Weights of a small transformer language model: MLP 256 squared leaky ReLU.
Each number is 200 + 30 x the weight over its row's rms, rounded and kept within 0 to 999. Layers, rows and columns count from 0. The size before them is the row's rms in percent of the matrix's.

# layer 15 attention query, 64x64, rms 0.195, rows 0-31, columns 0-63
076,190,170,204,234,212,192,174,205,196,191,207,196,193,241,239,181,237,115,160,191,209,133,191,192,214,221,228,241,220,215,128,212,206,160,195,249,225,196,177,170,202,227,192,201,224,237,155,213,197,217,280,204,261,188,207,215,192,149,215,183,236,214,206,183
136,212,170,186,164,199,160,160,222,225,257,197,244,240,242,175,250,234,223,176,196,177,184,153,204,252,236,168,199,189,208,170,183,185,218,145,164,223,177,173,214,189,166,166,176,250,265,221,198,201,144,164,185,225,203,187,201,229,196,241,232,209,208,215,231
089,173,204,207,214,201,236,214,201,165,190,191,164,244,202,241,159,175,195,175,201,220,194,238,163,168,148,238,178,254,199,239,229,191,182,220,224,222,190,225,185,173,268,169,236,177,133,221,194,180,176,177,168,151,162,197,209,145,237,240,163,238,198,222,196
139,230,169,221,137,204,153,164,205,254,217,232,229,236,244,184,250,203,204,149,207,216,163,159,174,237,224,186,220,191,232,168,199,171,202,155,160,182,194,151,256,181,198,204,228,244,238,193,196,185,168,220,200,257,210,190,184,184,181,237,241,201,214,214,232
128,183,194,190,177,221,164,207,211,212,247,204,229,238,253,137,235,176,240,173,219,171,218,157,201,209,235,187,190,147,206,215,163,179,242,173,218,212,179,158,176,196,195,148,195,226,245,260,191,241,150,216,182,229,206,210,183,200,236,226,231,201,178,181,269
078,178,224,201,195,207,189,252,201,198,207,187,190,249,197,196,217,140,220,218,207,180,246,251,189,173,156,237,228,226,139,217,215,211,234,256,216,176,204,234,192,224,232,179,243,185,125,234,174,202,211,213,201,138,200,157,192,141,193,184,212,188,171,158,215
119,186,213,227,243,183,233,228,193,163,152,198,153,154,165,227,149,158,167,253,191,198,212,228,227,138,174,247,216,213,167,229,219,205,212,239,218,190,193,240,164,194,241,216,202,151,132,186,231,202,223,205,224,159,175,231,200,183,213,159,173,201,183,182,187
088,238,220,246,216,216,191,170,247,188,165,218,224,152,196,229,170,217,172,197,255,156,180,170,157,209,167,220,201,175,175,234,168,196,192,194,137,115,251,231,237,187,176,248,207,217,214,172,193,223,212,214,186,191,224,233,185,192,233,193,186,238,172,194,155
101,190,196,184,201,227,174,222,136,201,231,242,170,151,170,182,181,216,203,206,166,214,181,206,207,212,177,206,226,235,197,166,253,178,196,197,184,243,181,193,239,248,201,220,206,246,168,233,195,175,213,236,167,143,280,216,131,188,220,153,194,164,197,173,227
090,236,176,257,187,195,165,194,170,194,205,213,268,215,210,166,243,161,199,223,228,228,220,223,234,191,194,199,270,245,234,205,168,165,179,198,175,194,188,206,291,149,219,207,210,235,216,214,180,219,181,205,226,162,211,207,197,190,250,171,177,171,161,162,207
104,153,233,162,203,221,137,252,220,201,210,188,209,179,206,236,213,176,234,148,226,214,200,235,171,238,195,203,148,194,159,140,219,193,223,177,175,197,192,189,193,202,233,148,249,258,200,226,245,195,245,203,189,202,239,144,236,207,184,222,190,219,199,155,190
104,184,208,232,204,165,188,223,237,194,121,232,198,191,202,207,217,218,264,191,240,215,172,193,158,203,199,232,147,173,184,182,122,208,231,184,192,188,188,212,180,161,231,186,175,173,209,172,221,222,208,139,219,199,178,253,242,228,199,235,244,197,254,189,226
097,198,221,181,203,185,203,171,242,208,127,197,226,224,234,150,190,207,268,210,168,161,258,204,242,189,187,183,173,203,239,208,193,224,244,191,234,208,197,212,138,182,200,188,186,170,233,260,191,206,166,184,180,239,246,203,205,196,155,216,169,188,228,261,180
089,164,146,180,174,224,173,225,208,179,191,178,200,247,209,172,203,174,228,188,210,145,204,201,133,206,242,256,204,191,233,161,199,222,191,192,210,194,198,193,244,164,159,193,240,229,250,246,171,201,236,262,190,238,187,209,247,192,217,261,174,219,174,177,214
099,196,197,232,192,211,203,217,196,195,186,199,202,201,182,217,240,117,268,202,213,197,190,197,120,237,207,192,218,194,207,215,232,164,137,159,219,144,168,204,189,149,216,208,188,190,191,255,217,184,157,138,174,186,211,200,159,202,216,251,189,222,233,178,176
097,158,194,232,171,147,184,204,238,198,212,189,226,207,239,154,214,138,215,160,218,170,172,182,175,254,177,185,249,215,181,228,192,146,183,220,201,158,172,219,177,172,158,232,162,233,230,186,224,195,195,198,189,228,216,223,124,259,201,157,213,187,184,185,192
099,208,207,186,186,133,239,195,204,192,262,269,232,251,205,192,171,214,219,166,168,222,141,202,191,224,233,162,207,202,242,154,179,194,205,186,254,169,221,210,164,193,208,209,190,226,182,211,231,184,170,239,199,198,146,216,246,161,209,137,231,200,175,207,189
117,209,167,205,192,213,189,167,231,191,221,227,206,274,237,155,194,218,196,202,147,209,229,207,187,192,179,215,211,188,186,173,218,225,225,206,267,196,217,190,179,184,155,211,205,212,210,223,190,116,199,232,168,216,244,195,153,157,258,172,165,123,209,182,221
107,178,128,200,208,193,207,200,226,204,180,179,224,222,216,216,193,213,177,209,182,243,256,205,218,242,122,255,268,182,165,191,208,211,208,229,237,230,207,189,207,156,213,243,191,191,209,173,184,220,138,170,224,180,226,191,238,166,259,194,185,149,221,207,191
111,180,184,184,210,145,166,221,205,196,131,228,201,219,231,154,240,175,205,213,138,190,197,180,218,196,210,212,254,207,236,192,185,184,236,208,221,231,188,200,231,243,176,206,217,190,149,151,158,184,199,224,175,235,171,197,254,178,222,195,217,163,199,233,284
104,200,242,166,189,254,213,232,145,209,195,205,194,206,191,158,231,206,213,239,162,222,202,233,186,208,219,202,210,284,208,213,163,133,229,214,201,218,149,194,191,176,227,195,210,182,196,213,177,180,232,201,207,176,276,275,148,211,172,186,169,205,188,178,216
108,219,155,201,188,195,187,172,194,190,162,269,176,153,149,198,215,217,240,193,139,232,243,174,187,247,166,224,217,138,195,209,184,208,265,189,202,150,214,199,207,266,176,222,176,232,231,231,199,191,227,183,182,180,196,217,188,188,234,198,242,162,183,235,204
088,200,228,224,227,204,226,179,206,216,195,182,208,191,188,185,137,187,182,183,238,179,177,174,217,160,174,141,213,211,221,222,180,266,157,240,190,238,142,208,201,225,159,153,174,153,175,213,192,229,171,144,188,189,201,203,135,269,217,198,173,176,213,203,171
101,162,217,260,201,162,189,207,164,193,165,169,192,206,186,234,186,181,226,262,245,162,204,210,220,159,233,150,187,206,173,259,215,254,199,186,235,265,168,186,231,237,183,213,167,160,209,233,159,181,158,216,168,218,207,166,198,225,204,226,177,192,194,187,239
112,175,206,134,198,191,207,232,172,208,268,169,167,144,197,201,149,230,190,235,191,174,137,222,279,240,193,207,229,204,220,176,224,234,250,192,213,219,213,192,175,252,240,204,173,171,178,216,195,169,174,219,197,166,214,191,211,232,219,193,189,257,196,180,202
101,185,178,241,191,216,216,209,198,187,136,228,280,247,177,163,238,172,251,179,239,217,129,209,187,176,187,199,187,176,197,159,179,210,142,241,170,223,179,218,184,172,183,191,209,218,213,175,218,200,201,162,196,247,208,218,179,152,198,229,222,167,247,168,211
103,187,181,209,200,168,197,211,243,193,219,222,135,215,197,177,227,225,156,207,194,213,212,198,122,201,192,261,123,207,194,143,236,218,167,232,230,183,228,203,164,137,214,174,201,205,198,202,203,149,201,223,199,199,183,216,210,216,205,244,250,189,241,190,253
108,226,215,247,183,163,114,206,238,195,183,180,233,217,218,197,241,199,158,174,180,204,188,221,213,209,198,179,174,213,142,223,189,170,181,247,199,186,184,209,207,229,181,195,204,238,283,196,204,201,216,176,225,195,252,159,161,154,154,154,221,224,154,190,194
109,255,209,215,186,215,222,134,218,191,259,268,157,190,203,212,201,230,190,159,170,203,175,204,184,234,163,199,199,175,249,181,220,173,202,182,189,158,237,216,147,219,210,247,167,207,200,217,186,141,204,252,227,243,180,187,193,199,182,183,243,193,207,260,178
106,173,237,211,207,174,181,207,234,199,159,192,148,213,213,240,194,178,238,195,202,193,140,188,196,255,211,180,228,186,210,189,201,189,226,155,215,177,217,188,244,199,225,211,213,231,185,229,142,231,178,176,269,167,147,209,201,155,270,165,217,193,156,164,163
097,197,190,220,191,204,182,169,198,191,189,156,183,147,238,169,169,173,236,201,171,179,292,180,211,149,269,210,200,198,226,243,226,198,126,147,172,216,234,185,183,229,141,175,218,199,197,216,177,217,217,213,181,222,188,207,157,197,175,195,170,168,174,190,186
099,204,227,214,223,172,180,195,273,218,168,187,142,186,225,190,180,187,150,183,210,212,227,194,233,155,194,169,143,194,162,202,243,212,161,255,210,208,198,209,196,203,174,149,207,223,175,185,152,242,220,128,169,200,209,165,164,239,154,183,171,190,229,202,190
# layer 15 attention key, 64x64, rms 0.184, rows 0-31, columns 0-63
083,198,220,230,245,212,241,204,183,150,172,261,191,190,159,202,206,143,223,202,169,168,200,202,174,185,175,265,197,247,230,229,195,201,216,213,193,173,190,259,239,201,204,257,189,209,172,221,211,193,198,176,205,158,183,147,220,180,204,159,200,191,156,190,121
090,211,159,217,115,210,191,165,193,293,180,175,224,182,184,232,175,198,200,176,247,257,187,187,184,177,231,195,211,168,195,175,213,177,225,230,231,203,182,112,207,178,155,177,213,191,220,162,239,203,220,211,239,186,185,206,184,198,217,201,192,183,214,147,215
136,192,256,191,273,206,208,238,208,123,196,206,171,209,221,210,198,216,187,241,158,135,207,197,207,215,167,208,168,244,201,251,176,231,178,172,137,198,224,259,184,227,228,232,176,203,171,202,147,182,182,190,159,225,205,188,222,200,183,192,189,228,186,239,183
053,179,215,146,265,226,232,246,253,162,203,180,249,234,208,176,224,167,197,224,190,181,172,225,201,211,173,210,189,218,228,205,229,162,167,203,181,144,157,275,176,175,227,163,217,283,200,224,228,208,210,190,225,225,223,211,187,198,202,173,221,180,187,191,220
113,243,160,221,186,244,173,223,214,206,145,204,228,156,222,214,139,155,222,235,223,215,161,216,195,225,210,231,223,225,160,202,192,170,178,226,243,183,202,188,171,163,175,220,202,196,199,204,211,233,254,180,181,172,254,178,159,223,166,170,206,142,178,171,140
124,192,282,203,245,202,199,188,217,147,203,184,171,238,201,208,204,242,197,208,189,155,210,208,215,202,189,193,163,217,196,231,215,241,190,164,119,197,207,250,167,210,211,210,165,223,188,191,178,155,178,196,197,274,168,213,237,202,163,214,205,275,188,237,212
064,179,236,180,265,156,197,215,216,153,225,237,187,253,229,138,238,230,176,234,160,169,187,180,217,237,178,197,197,229,211,225,152,220,180,164,176,207,217,250,180,241,226,217,180,238,180,240,161,209,157,201,185,252,203,186,203,180,172,210,229,221,182,243,203
161,202,265,205,271,207,219,196,226,68,179,199,180,198,201,197,212,220,178,193,162,154,178,197,196,205,170,225,208,209,227,221,201,191,195,197,174,198,213,315,181,215,205,223,179,210,206,181,170,191,180,210,202,214,191,200,233,188,205,195,194,223,212,204,171
105,143,172,230,248,213,205,205,215,219,206,209,253,215,174,171,244,222,272,249,243,215,198,211,198,208,228,172,163,212,160,197,225,168,241,211,231,190,217,246,182,190,221,197,248,213,153,217,135,162,207,235,204,193,208,201,194,230,262,185,147,203,189,184,193
089,151,196,180,158,190,212,181,204,161,246,188,230,266,208,182,190,190,205,212,197,190,179,211,178,270,149,209,191,214,196,181,228,261,198,198,206,214,170,204,222,148,215,146,224,266,180,228,240,214,178,150,210,202,221,227,224,221,226,123,174,175,190,190,198
104,139,214,186,163,216,199,246,246,193,169,244,214,202,170,204,130,215,216,230,250,192,163,246,189,154,219,207,160,164,166,233,245,226,225,228,165,177,200,234,163,181,202,152,184,182,230,163,193,161,205,222,151,172,186,209,177,184,173,247,209,197,210,190,196
107,196,224,148,186,222,153,149,245,185,194,221,194,143,193,219,244,176,173,197,152,177,128,237,196,121,173,233,206,170,190,230,194,173,211,182,183,224,197,199,202,209,212,219,132,218,203,189,248,209,192,158,146,185,210,204,194,174,180,231,236,205,232,203,210
097,204,251,211,188,200,141,212,171,198,231,186,174,163,232,254,207,162,197,152,189,229,209,150,186,159,199,234,231,175,192,149,179,190,180,169,183,176,229,201,213,208,213,212,196,132,130,189,244,184,171,208,215,220,152,231,162,233,172,205,209,202,165,210,252
093,214,186,153,174,208,187,227,209,157,194,168,147,203,173,206,146,206,143,272,185,228,212,300,167,200,189,234,201,202,240,240,220,230,173,199,217,195,206,258,230,209,183,188,220,203,172,184,205,193,199,173,164,176,184,203,148,255,191,227,203,194,183,202,186
099,182,203,131,164,209,225,209,202,154,184,217,197,247,214,218,175,155,185,211,201,161,152,215,158,158,233,205,151,237,180,231,125,187,182,211,196,160,239,205,224,205,230,225,175,196,162,215,234,255,202,219,174,183,249,201,180,185,201,215,209,176,143,168,226
099,170,199,200,127,197,208,193,226,163,170,219,186,215,214,166,220,136,192,171,199,242,215,166,133,217,198,213,219,216,208,225,170,165,173,213,235,196,217,212,212,160,172,184,188,243,202,186,210,168,207,201,229,236,233,278,205,114,202,192,179,158,169,215,213
100,219,113,207,174,192,224,217,188,190,250,228,173,195,251,198,218,153,198,252,188,223,154,201,222,247,185,178,249,200,176,185,192,184,227,162,197,153,205,219,198,225,159,198,194,210,204,182,175,173,209,227,214,278,206,185,228,165,165,150,242,166,180,223,181
114,166,150,235,250,171,153,234,193,185,248,223,178,244,199,199,205,192,213,192,214,248,227,191,180,193,185,209,220,253,171,219,246,196,177,216,262,175,193,257,218,206,225,216,207,212,122,223,182,181,246,168,234,204,165,206,222,226,166,184,185,176,149,206,175
110,162,185,178,196,194,148,204,206,231,181,152,199,269,198,205,213,226,198,154,165,199,219,181,201,182,191,183,213,231,202,166,220,189,217,229,217,240,221,219,193,157,170,239,180,241,148,250,202,200,207,163,182,168,195,176,271,241,133,152,171,186,187,162,228
113,200,181,174,226,229,188,189,212,198,240,190,170,184,163,118,237,207,159,276,194,185,226,183,202,210,141,228,227,195,206,202,207,150,195,210,215,238,220,210,189,189,192,177,239,214,188,226,227,197,226,214,239,240,197,240,200,276,181,165,208,233,195,242,260
103,165,203,230,247,188,189,178,169,231,184,236,222,205,203,178,223,178,225,178,184,234,193,209,205,167,197,170,132,215,172,191,166,187,175,223,155,209,179,205,243,170,226,168,230,222,148,194,177,173,174,133,202,215,202,227,138,225,274,179,249,242,198,222,226
103,211,229,216,217,193,159,188,208,179,202,222,208,173,219,191,240,197,212,203,201,231,161,247,171,195,232,225,234,194,189,178,216,127,199,188,258,234,198,286,157,219,191,202,201,205,169,246,207,246,266,244,164,204,175,213,227,227,199,153,191,240,237,174,218
089,193,216,236,225,242,207,154,146,211,219,193,205,165,204,217,209,181,204,175,230,202,188,121,169,204,212,198,214,241,219,199,151,246,181,209,185,180,226,126,197,162,208,247,182,174,203,210,206,200,172,210,183,194,207,231,204,181,235,211,97,161,226,208,164
102,188,182,197,236,224,188,143,193,202,239,147,162,193,151,226,192,218,205,188,208,185,252,213,221,177,230,199,214,236,166,222,171,242,224,181,216,228,239,174,192,206,213,172,212,129,219,217,259,237,173,202,226,188,240,195,172,221,219,229,129,176,157,239,231
113,190,156,226,198,230,190,184,159,252,191,196,203,223,192,185,208,244,235,209,195,223,222,181,224,193,219,152,221,170,184,203,148,226,235,216,157,230,198,219,179,268,127,216,255,192,179,199,180,173,178,256,227,253,175,180,173,197,221,224,143,181,181,164,180
098,194,206,169,189,237,195,166,217,153,190,250,227,179,190,247,176,155,208,245,200,183,146,227,208,174,144,200,175,209,251,216,263,188,175,176,220,194,217,185,223,169,246,225,213,199,154,211,227,199,223,163,213,155,262,246,188,169,161,215,205,159,174,213,189
101,263,150,183,221,186,133,245,222,194,192,226,193,187,175,183,216,192,196,238,150,156,222,228,193,168,202,219,171,214,195,250,210,163,215,180,231,196,196,204,221,239,242,219,188,238,173,173,184,178,205,161,140,215,176,157,210,207,160,276,210,174,224,166,212
110,169,252,268,128,192,220,171,222,206,168,236,253,225,186,216,179,163,239,165,220,203,220,177,213,240,211,235,207,201,199,205,262,202,194,207,251,203,173,224,188,166,206,160,199,217,237,145,210,213,202,167,202,241,215,225,191,180,181,187,221,173,200,268,226
111,225,210,233,187,168,184,256,196,170,191,221,206,185,239,206,237,202,220,195,166,222,215,201,199,209,198,194,227,200,187,223,213,146,204,128,207,152,210,214,228,238,212,218,206,218,194,184,159,228,233,278,247,278,186,205,215,172,186,178,236,244,225,145,158
109,130,196,192,165,226,214,162,207,202,189,180,177,237,197,198,215,192,145,266,193,142,179,233,188,206,199,207,248,216,179,191,191,221,230,209,218,174,163,238,199,189,215,230,128,213,256,244,197,177,192,240,218,233,194,163,143,181,196,133,205,206,186,198,204
097,184,210,175,199,177,249,230,163,201,241,180,172,194,206,234,202,190,180,204,259,228,266,207,197,243,223,270,196,156,229,200,151,238,196,184,241,214,195,188,193,188,249,216,177,170,203,266,180,198,187,204,237,143,182,250,222,224,235,229,198,226,213,216,231
101,203,200,275,202,212,233,196,222,236,211,196,253,161,176,212,215,195,198,169,239,146,243,122,193,180,201,258,192,219,226,191,205,223,184,231,230,189,179,157,198,150,231,212,145,164,219,188,202,162,180,209,142,187,192,200,200,178,191,229,168,218,237,200,246
# layer 15 attention value, 64x64, rms 0.211, rows 0-22, columns 0-63
081,174,193,272,200,168,147,219,223,206,187,230,160,208,221,222,212,154,257,242,174,196,190,199,280,191,157,223,241,213,245,166,206,207,239,245,182,199,210,197,251,214,218,220,201,224,135,205,153,206,194,214,212,198,167,205,187,195,167,176,195,208,186,208,145
092,198,195,220,213,168,193,233,208,197,171,218,187,208,163,205,195,226,195,269,179,186,230,143,269,199,194,162,191,201,221,258,215,219,253,217,184,216,173,191,148,118,223,206,199,231,175,167,214,258,191,220,193,220,186,208,184,228,256,206,142,234,195,226,203
107,195,225,173,205,205,296,203,179,190,208,237,171,238,198,219,209,248,244,198,223,198,213,235,193,251,206,174,196,171,181,176,187,202,166,218,214,203,188,198,245,243,217,185,178,157,204,168,162,120,192,129,223,196,221,235,210,204,216,201,211,168,225,207,262
088,180,228,202,212,196,270,189,154,187,204,229,192,254,189,180,140,189,205,185,173,187,251,297,230,232,193,205,245,218,210,170,175,187,182,176,248,196,242,203,229,173,226,210,209,190,217,216,164,166,231,175,162,176,186,204,185,169,217,154,210,214,253,178,188
080,105,177,202,213,229,227,184,213,203,202,199,196,183,211,202,180,191,206,174,210,188,276,163,240,203,184,247,176,239,240,217,234,178,223,168,224,215,124,199,197,169,191,229,202,143,216,180,199,219,165,203,212,202,206,231,209,230,281,202,194,173,156,218,208
079,191,188,161,211,203,174,193,194,196,233,216,271,225,223,151,214,227,182,274,167,212,199,164,136,249,209,221,198,150,154,266,218,228,172,176,241,175,188,181,213,179,183,207,200,205,235,212,193,243,223,215,154,212,160,140,222,205,180,170,201,209,185,206,196
100,208,221,257,205,192,227,186,189,196,192,190,239,202,182,243,115,214,221,246,189,184,147,243,202,194,157,218,160,178,147,195,188,221,174,189,159,209,246,199,264,159,159,182,171,215,240,168,195,208,250,196,164,151,207,203,202,213,228,182,232,226,189,218,188
109,214,199,259,192,171,197,230,195,201,212,214,155,262,215,197,169,183,182,168,195,199,218,246,197,204,193,171,261,180,197,157,234,188,189,216,196,185,194,182,277,208,225,190,153,168,227,184,136,195,212,218,200,202,165,244,204,239,157,160,231,229,262,246,211
111,174,182,179,212,194,150,216,230,199,218,189,161,185,212,153,228,179,142,195,208,205,238,176,195,152,224,239,195,235,194,212,220,225,185,184,199,206,188,203,167,200,210,219,248,241,189,215,287,219,201,220,235,224,238,162,182,130,218,206,143,139,160,208,180
089,198,218,178,212,248,191,217,199,198,204,215,168,143,209,118,197,178,162,226,231,207,252,183,136,205,163,233,211,189,203,165,153,178,220,178,259,192,201,206,186,231,219,227,230,179,189,206,250,240,195,179,183,166,181,157,200,197,173,185,218,158,206,135,237
077,233,178,209,194,184,211,205,185,201,200,216,174,242,146,194,213,212,177,195,217,184,170,231,215,185,175,173,178,205,208,188,200,150,169,206,170,280,221,204,266,218,198,173,199,219,260,218,155,152,241,232,137,180,204,226,196,246,144,218,216,229,260,199,226
095,179,205,265,197,204,150,199,184,204,210,177,215,200,217,194,132,207,213,219,198,184,169,225,201,212,179,210,199,183,161,228,142,173,216,200,188,196,207,196,205,177,203,199,146,179,228,226,207,286,182,165,166,205,169,163,187,310,194,201,206,250,211,230,179
081,158,212,194,216,183,174,209,223,208,192,243,182,173,231,167,254,211,218,231,202,208,220,161,242,216,184,241,203,199,238,272,176,170,232,235,216,213,202,196,139,166,212,272,229,227,173,198,270,239,203,204,206,214,165,215,176,206,211,228,204,194,130,183,183
104,215,178,182,212,197,253,260,197,201,150,178,161,175,169,171,222,244,185,214,212,198,195,192,223,162,225,207,204,236,221,166,201,186,232,166,207,137,147,197,127,236,272,202,238,164,164,194,181,221,184,236,190,186,171,178,186,142,186,180,176,211,199,187,219
107,170,242,226,216,185,192,181,179,194,201,169,189,194,179,208,191,110,214,207,192,194,202,261,235,178,187,268,191,207,194,180,177,118,199,198,235,174,206,210,206,205,236,239,204,152,150,189,189,212,204,161,187,145,208,220,178,225,215,211,195,129,193,170,155
079,141,209,213,219,151,188,197,186,205,190,265,197,192,266,183,208,238,192,281,194,212,231,212,199,177,157,252,181,195,162,240,156,259,197,200,180,267,197,201,166,241,184,248,193,184,182,181,171,209,188,211,204,166,185,152,204,170,202,192,216,210,191,217,185
100,182,219,285,171,223,192,250,217,208,147,160,203,224,156,170,169,182,178,241,204,195,253,192,214,197,176,228,226,203,229,162,196,179,177,199,214,219,180,202,255,206,194,217,178,126,200,207,181,255,177,182,222,175,195,253,175,240,157,181,201,165,226,191,175
118,198,228,219,190,166,172,162,186,198,235,167,248,241,191,231,196,196,254,178,179,186,183,248,211,214,183,180,186,184,182,193,190,175,165,237,162,207,234,200,284,238,173,161,192,168,188,212,154,122,190,186,205,200,176,218,213,198,168,187,266,219,239,226,168
082,229,180,121,191,238,248,187,206,201,165,176,184,165,178,212,197,270,206,135,218,212,170,177,155,199,203,184,226,229,201,212,244,227,201,165,235,196,177,208,138,208,203,207,238,240,252,190,243,219,191,241,223,216,238,188,217,188,177,214,163,213,155,181,220
097,218,241,239,192,218,199,245,196,208,196,180,259,197,204,164,198,218,140,230,180,188,174,243,181,207,209,220,176,247,239,209,182,216,189,216,204,138,156,199,203,158,171,198,132,153,185,143,201,182,214,226,205,164,197,189,229,242,116,176,215,195,196,204,186
098,191,248,241,178,211,208,202,168,195,171,156,228,215,202,301,190,207,226,224,193,206,158,204,234,244,197,220,195,254,251,212,200,176,196,216,130,152,201,200,215,233,206,173,227,150,162,171,159,175,184,173,178,182,180,234,194,192,182,198,149,204,220,218,194
112,198,240,209,193,188,178,205,189,199,234,183,234,222,235,266,191,195,238,210,188,198,128,242,195,228,202,176,204,200,180,185,179,183,153,212,161,200,217,198,268,245,198,189,183,214,189,183,148,129,208,155,183,187,176,211,198,226,134,205,257,193,249,189,163
104,182,222,198,217,205,207,228,222,190,156,222,103,190,223,183,191,200,216,239,195,184,245,185,237,186,188,234,204,183,231,203,183,189,231,169,228,220,150,207,158,185,231,223,206,192,156,211,237,260,234,232,216,173,218,168,155,177,272,186,162,177,181,155,189
# layer 15 attention output (transposed), 64x64, rms 0.187, rows 0-21, columns 0-63
115,180,135,207,159,197,214,155,211,283,179,210,190,190,211,212,170,153,220,197,193,203,241,183,187,219,187,237,217,156,221,224,222,240,246,155,227,248,177,167,177,213,237,210,176,180,177,199,170,187,193,237,235,192,187,237,265,227,225,230,178,212,232,203,248
100,185,159,211,263,227,169,202,229,293,191,167,183,172,217,152,248,214,218,225,196,239,196,168,213,217,197,236,183,197,197,257,196,221,217,166,190,230,195,200,150,210,261,249,217,179,186,179,183,198,168,243,186,214,196,257,229,185,196,237,175,203,182,216,174
095,247,218,245,169,184,175,198,214,136,183,206,260,191,190,167,229,140,182,194,171,211,190,234,203,160,195,214,202,190,191,188,215,164,194,201,249,232,238,174,232,218,185,187,203,226,202,227,188,204,191,224,126,196,277,141,190,161,153,167,186,190,216,231,188
102,216,240,220,164,213,204,158,199,133,249,238,178,211,186,207,241,170,201,174,199,220,196,200,201,198,207,205,215,236,187,250,155,194,151,198,186,208,212,201,252,217,115,183,199,201,179,209,213,154,206,217,246,163,138,166,220,267,230,198,182,180,179,168,188
099,171,187,235,218,173,226,183,156,272,167,208,168,173,225,184,158,176,144,184,205,220,263,190,193,167,220,163,186,217,196,199,139,208,201,233,218,150,214,175,180,194,191,263,216,182,201,170,222,228,219,230,194,156,201,204,202,178,142,256,174,198,159,225,199
102,212,254,169,173,192,200,201,260,218,192,173,191,183,206,197,212,223,205,163,183,200,262,155,261,203,217,228,195,160,187,212,129,255,245,232,154,223,225,227,202,212,160,220,224,225,257,169,218,207,195,213,185,188,187,224,215,211,220,259,175,186,234,218,156
110,242,244,186,186,173,259,167,165,133,234,197,192,211,161,154,168,205,201,192,150,199,163,262,176,206,232,197,197,207,188,188,163,147,182,175,187,207,178,265,211,205,158,182,166,197,177,156,199,210,188,177,233,204,213,218,211,233,215,268,215,216,236,216,192
113,206,189,223,240,205,210,148,178,152,183,159,229,225,209,220,185,188,236,186,184,151,197,212,189,212,164,189,160,160,215,224,225,222,209,160,207,147,178,117,200,156,189,167,206,192,158,235,171,158,181,199,252,204,252,176,161,222,245,163,204,192,180,187,164
099,208,190,202,250,198,212,199,221,271,181,256,190,196,189,225,216,271,204,216,167,250,176,157,179,135,174,183,172,213,194,193,197,199,212,214,165,207,226,178,142,167,173,251,192,212,208,257,186,261,202,200,203,190,179,191,154,204,240,220,169,222,183,240,227
093,218,180,147,174,142,277,182,245,204,174,219,199,198,176,181,211,246,201,175,242,184,246,154,213,175,234,205,223,189,204,168,185,194,167,232,210,164,234,196,203,181,158,143,196,225,233,203,230,204,193,126,148,170,205,227,193,163,217,175,183,227,205,174,194
098,229,245,214,225,216,201,182,149,162,147,208,235,226,214,207,194,223,202,226,188,246,224,183,169,217,226,211,206,203,212,179,190,185,151,182,170,151,213,222,226,174,225,186,186,270,245,206,188,179,206,207,160,200,245,212,128,180,226,229,264,167,162,157,167
114,211,198,149,160,172,231,165,188,209,215,249,160,198,188,220,231,218,174,181,145,210,249,218,226,170,266,175,187,207,172,199,175,201,189,162,221,203,199,195,192,191,155,206,275,195,253,205,156,206,216,189,148,189,193,253,266,199,208,220,229,167,222,224,191
097,154,231,201,207,239,239,214,222,251,200,173,211,171,208,155,213,227,159,188,185,217,227,186,212,194,204,165,181,188,221,245,200,251,249,200,172,219,131,144,187,167,259,208,222,175,225,139,192,217,164,222,193,179,180,164,201,202,225,232,192,270,179,214,190
101,222,179,206,189,224,213,159,224,296,201,213,242,219,190,188,180,139,215,166,184,250,229,156,172,196,211,210,190,194,207,181,204,165,209,239,233,162,221,169,226,219,200,176,184,246,193,229,228,211,221,205,106,229,235,247,175,221,211,169,193,180,192,191,204
123,220,196,195,181,213,258,240,178,206,261,212,192,188,224,175,205,135,229,295,224,209,220,187,188,233,229,225,183,215,219,239,196,213,204,197,216,191,150,229,237,235,145,195,250,175,147,187,181,212,150,202,224,198,211,191,176,229,199,196,170,232,245,225,204
102,215,198,199,212,199,245,163,201,234,253,183,239,149,170,168,180,241,205,153,209,170,205,225,169,175,178,202,192,210,212,175,174,184,201,167,218,240,240,182,195,236,168,213,208,234,220,150,187,228,169,220,170,146,191,174,128,200,238,238,169,169,216,270,196
094,207,172,225,203,232,254,203,152,244,173,211,213,157,242,200,183,191,192,194,180,162,191,173,190,210,276,226,229,232,165,181,231,196,194,178,182,162,196,158,205,208,231,204,268,185,193,160,177,243,176,134,158,156,200,211,182,148,210,186,224,203,217,156,214
118,160,195,210,202,202,199,221,200,131,215,230,210,197,231,194,170,150,222,138,175,130,160,220,194,223,194,187,175,160,209,172,186,220,217,183,212,163,207,259,253,229,208,179,147,214,181,175,185,174,172,198,155,203,223,194,179,222,190,154,262,195,167,170,239
104,201,176,158,187,200,186,200,235,166,165,165,220,239,165,190,263,205,179,158,171,187,176,249,166,212,205,178,190,127,179,182,232,134,211,229,225,146,200,160,208,175,227,210,169,240,162,253,237,178,207,253,220,175,162,214,205,197,185,209,203,199,200,167,196
093,275,188,223,157,214,197,231,161,203,168,198,206,174,189,270,175,173,186,180,191,201,211,243,182,223,176,172,184,227,238,175,198,181,225,168,230,182,243,131,181,226,170,243,197,186,188,223,201,258,147,168,146,173,212,224,196,215,227,197,251,215,193,192,174
096,154,190,190,199,193,169,230,241,247,208,191,196,193,211,157,210,202,185,214,163,140,217,187,220,191,205,189,211,176,135,152,186,199,161,199,218,200,215,146,211,237,218,206,220,202,235,189,210,236,189,153,205,198,244,171,294,214,171,204,213,145,169,210,265
099,129,215,209,187,172,181,147,195,145,170,190,197,184,201,181,201,162,195,192,181,164,221,225,231,248,209,170,211,138,192,191,233,196,146,169,220,180,228,243,215,189,191,202,153,203,252,212,167,236,208,142,216,204,231,127,241,218,230,200,172,181,185,204,220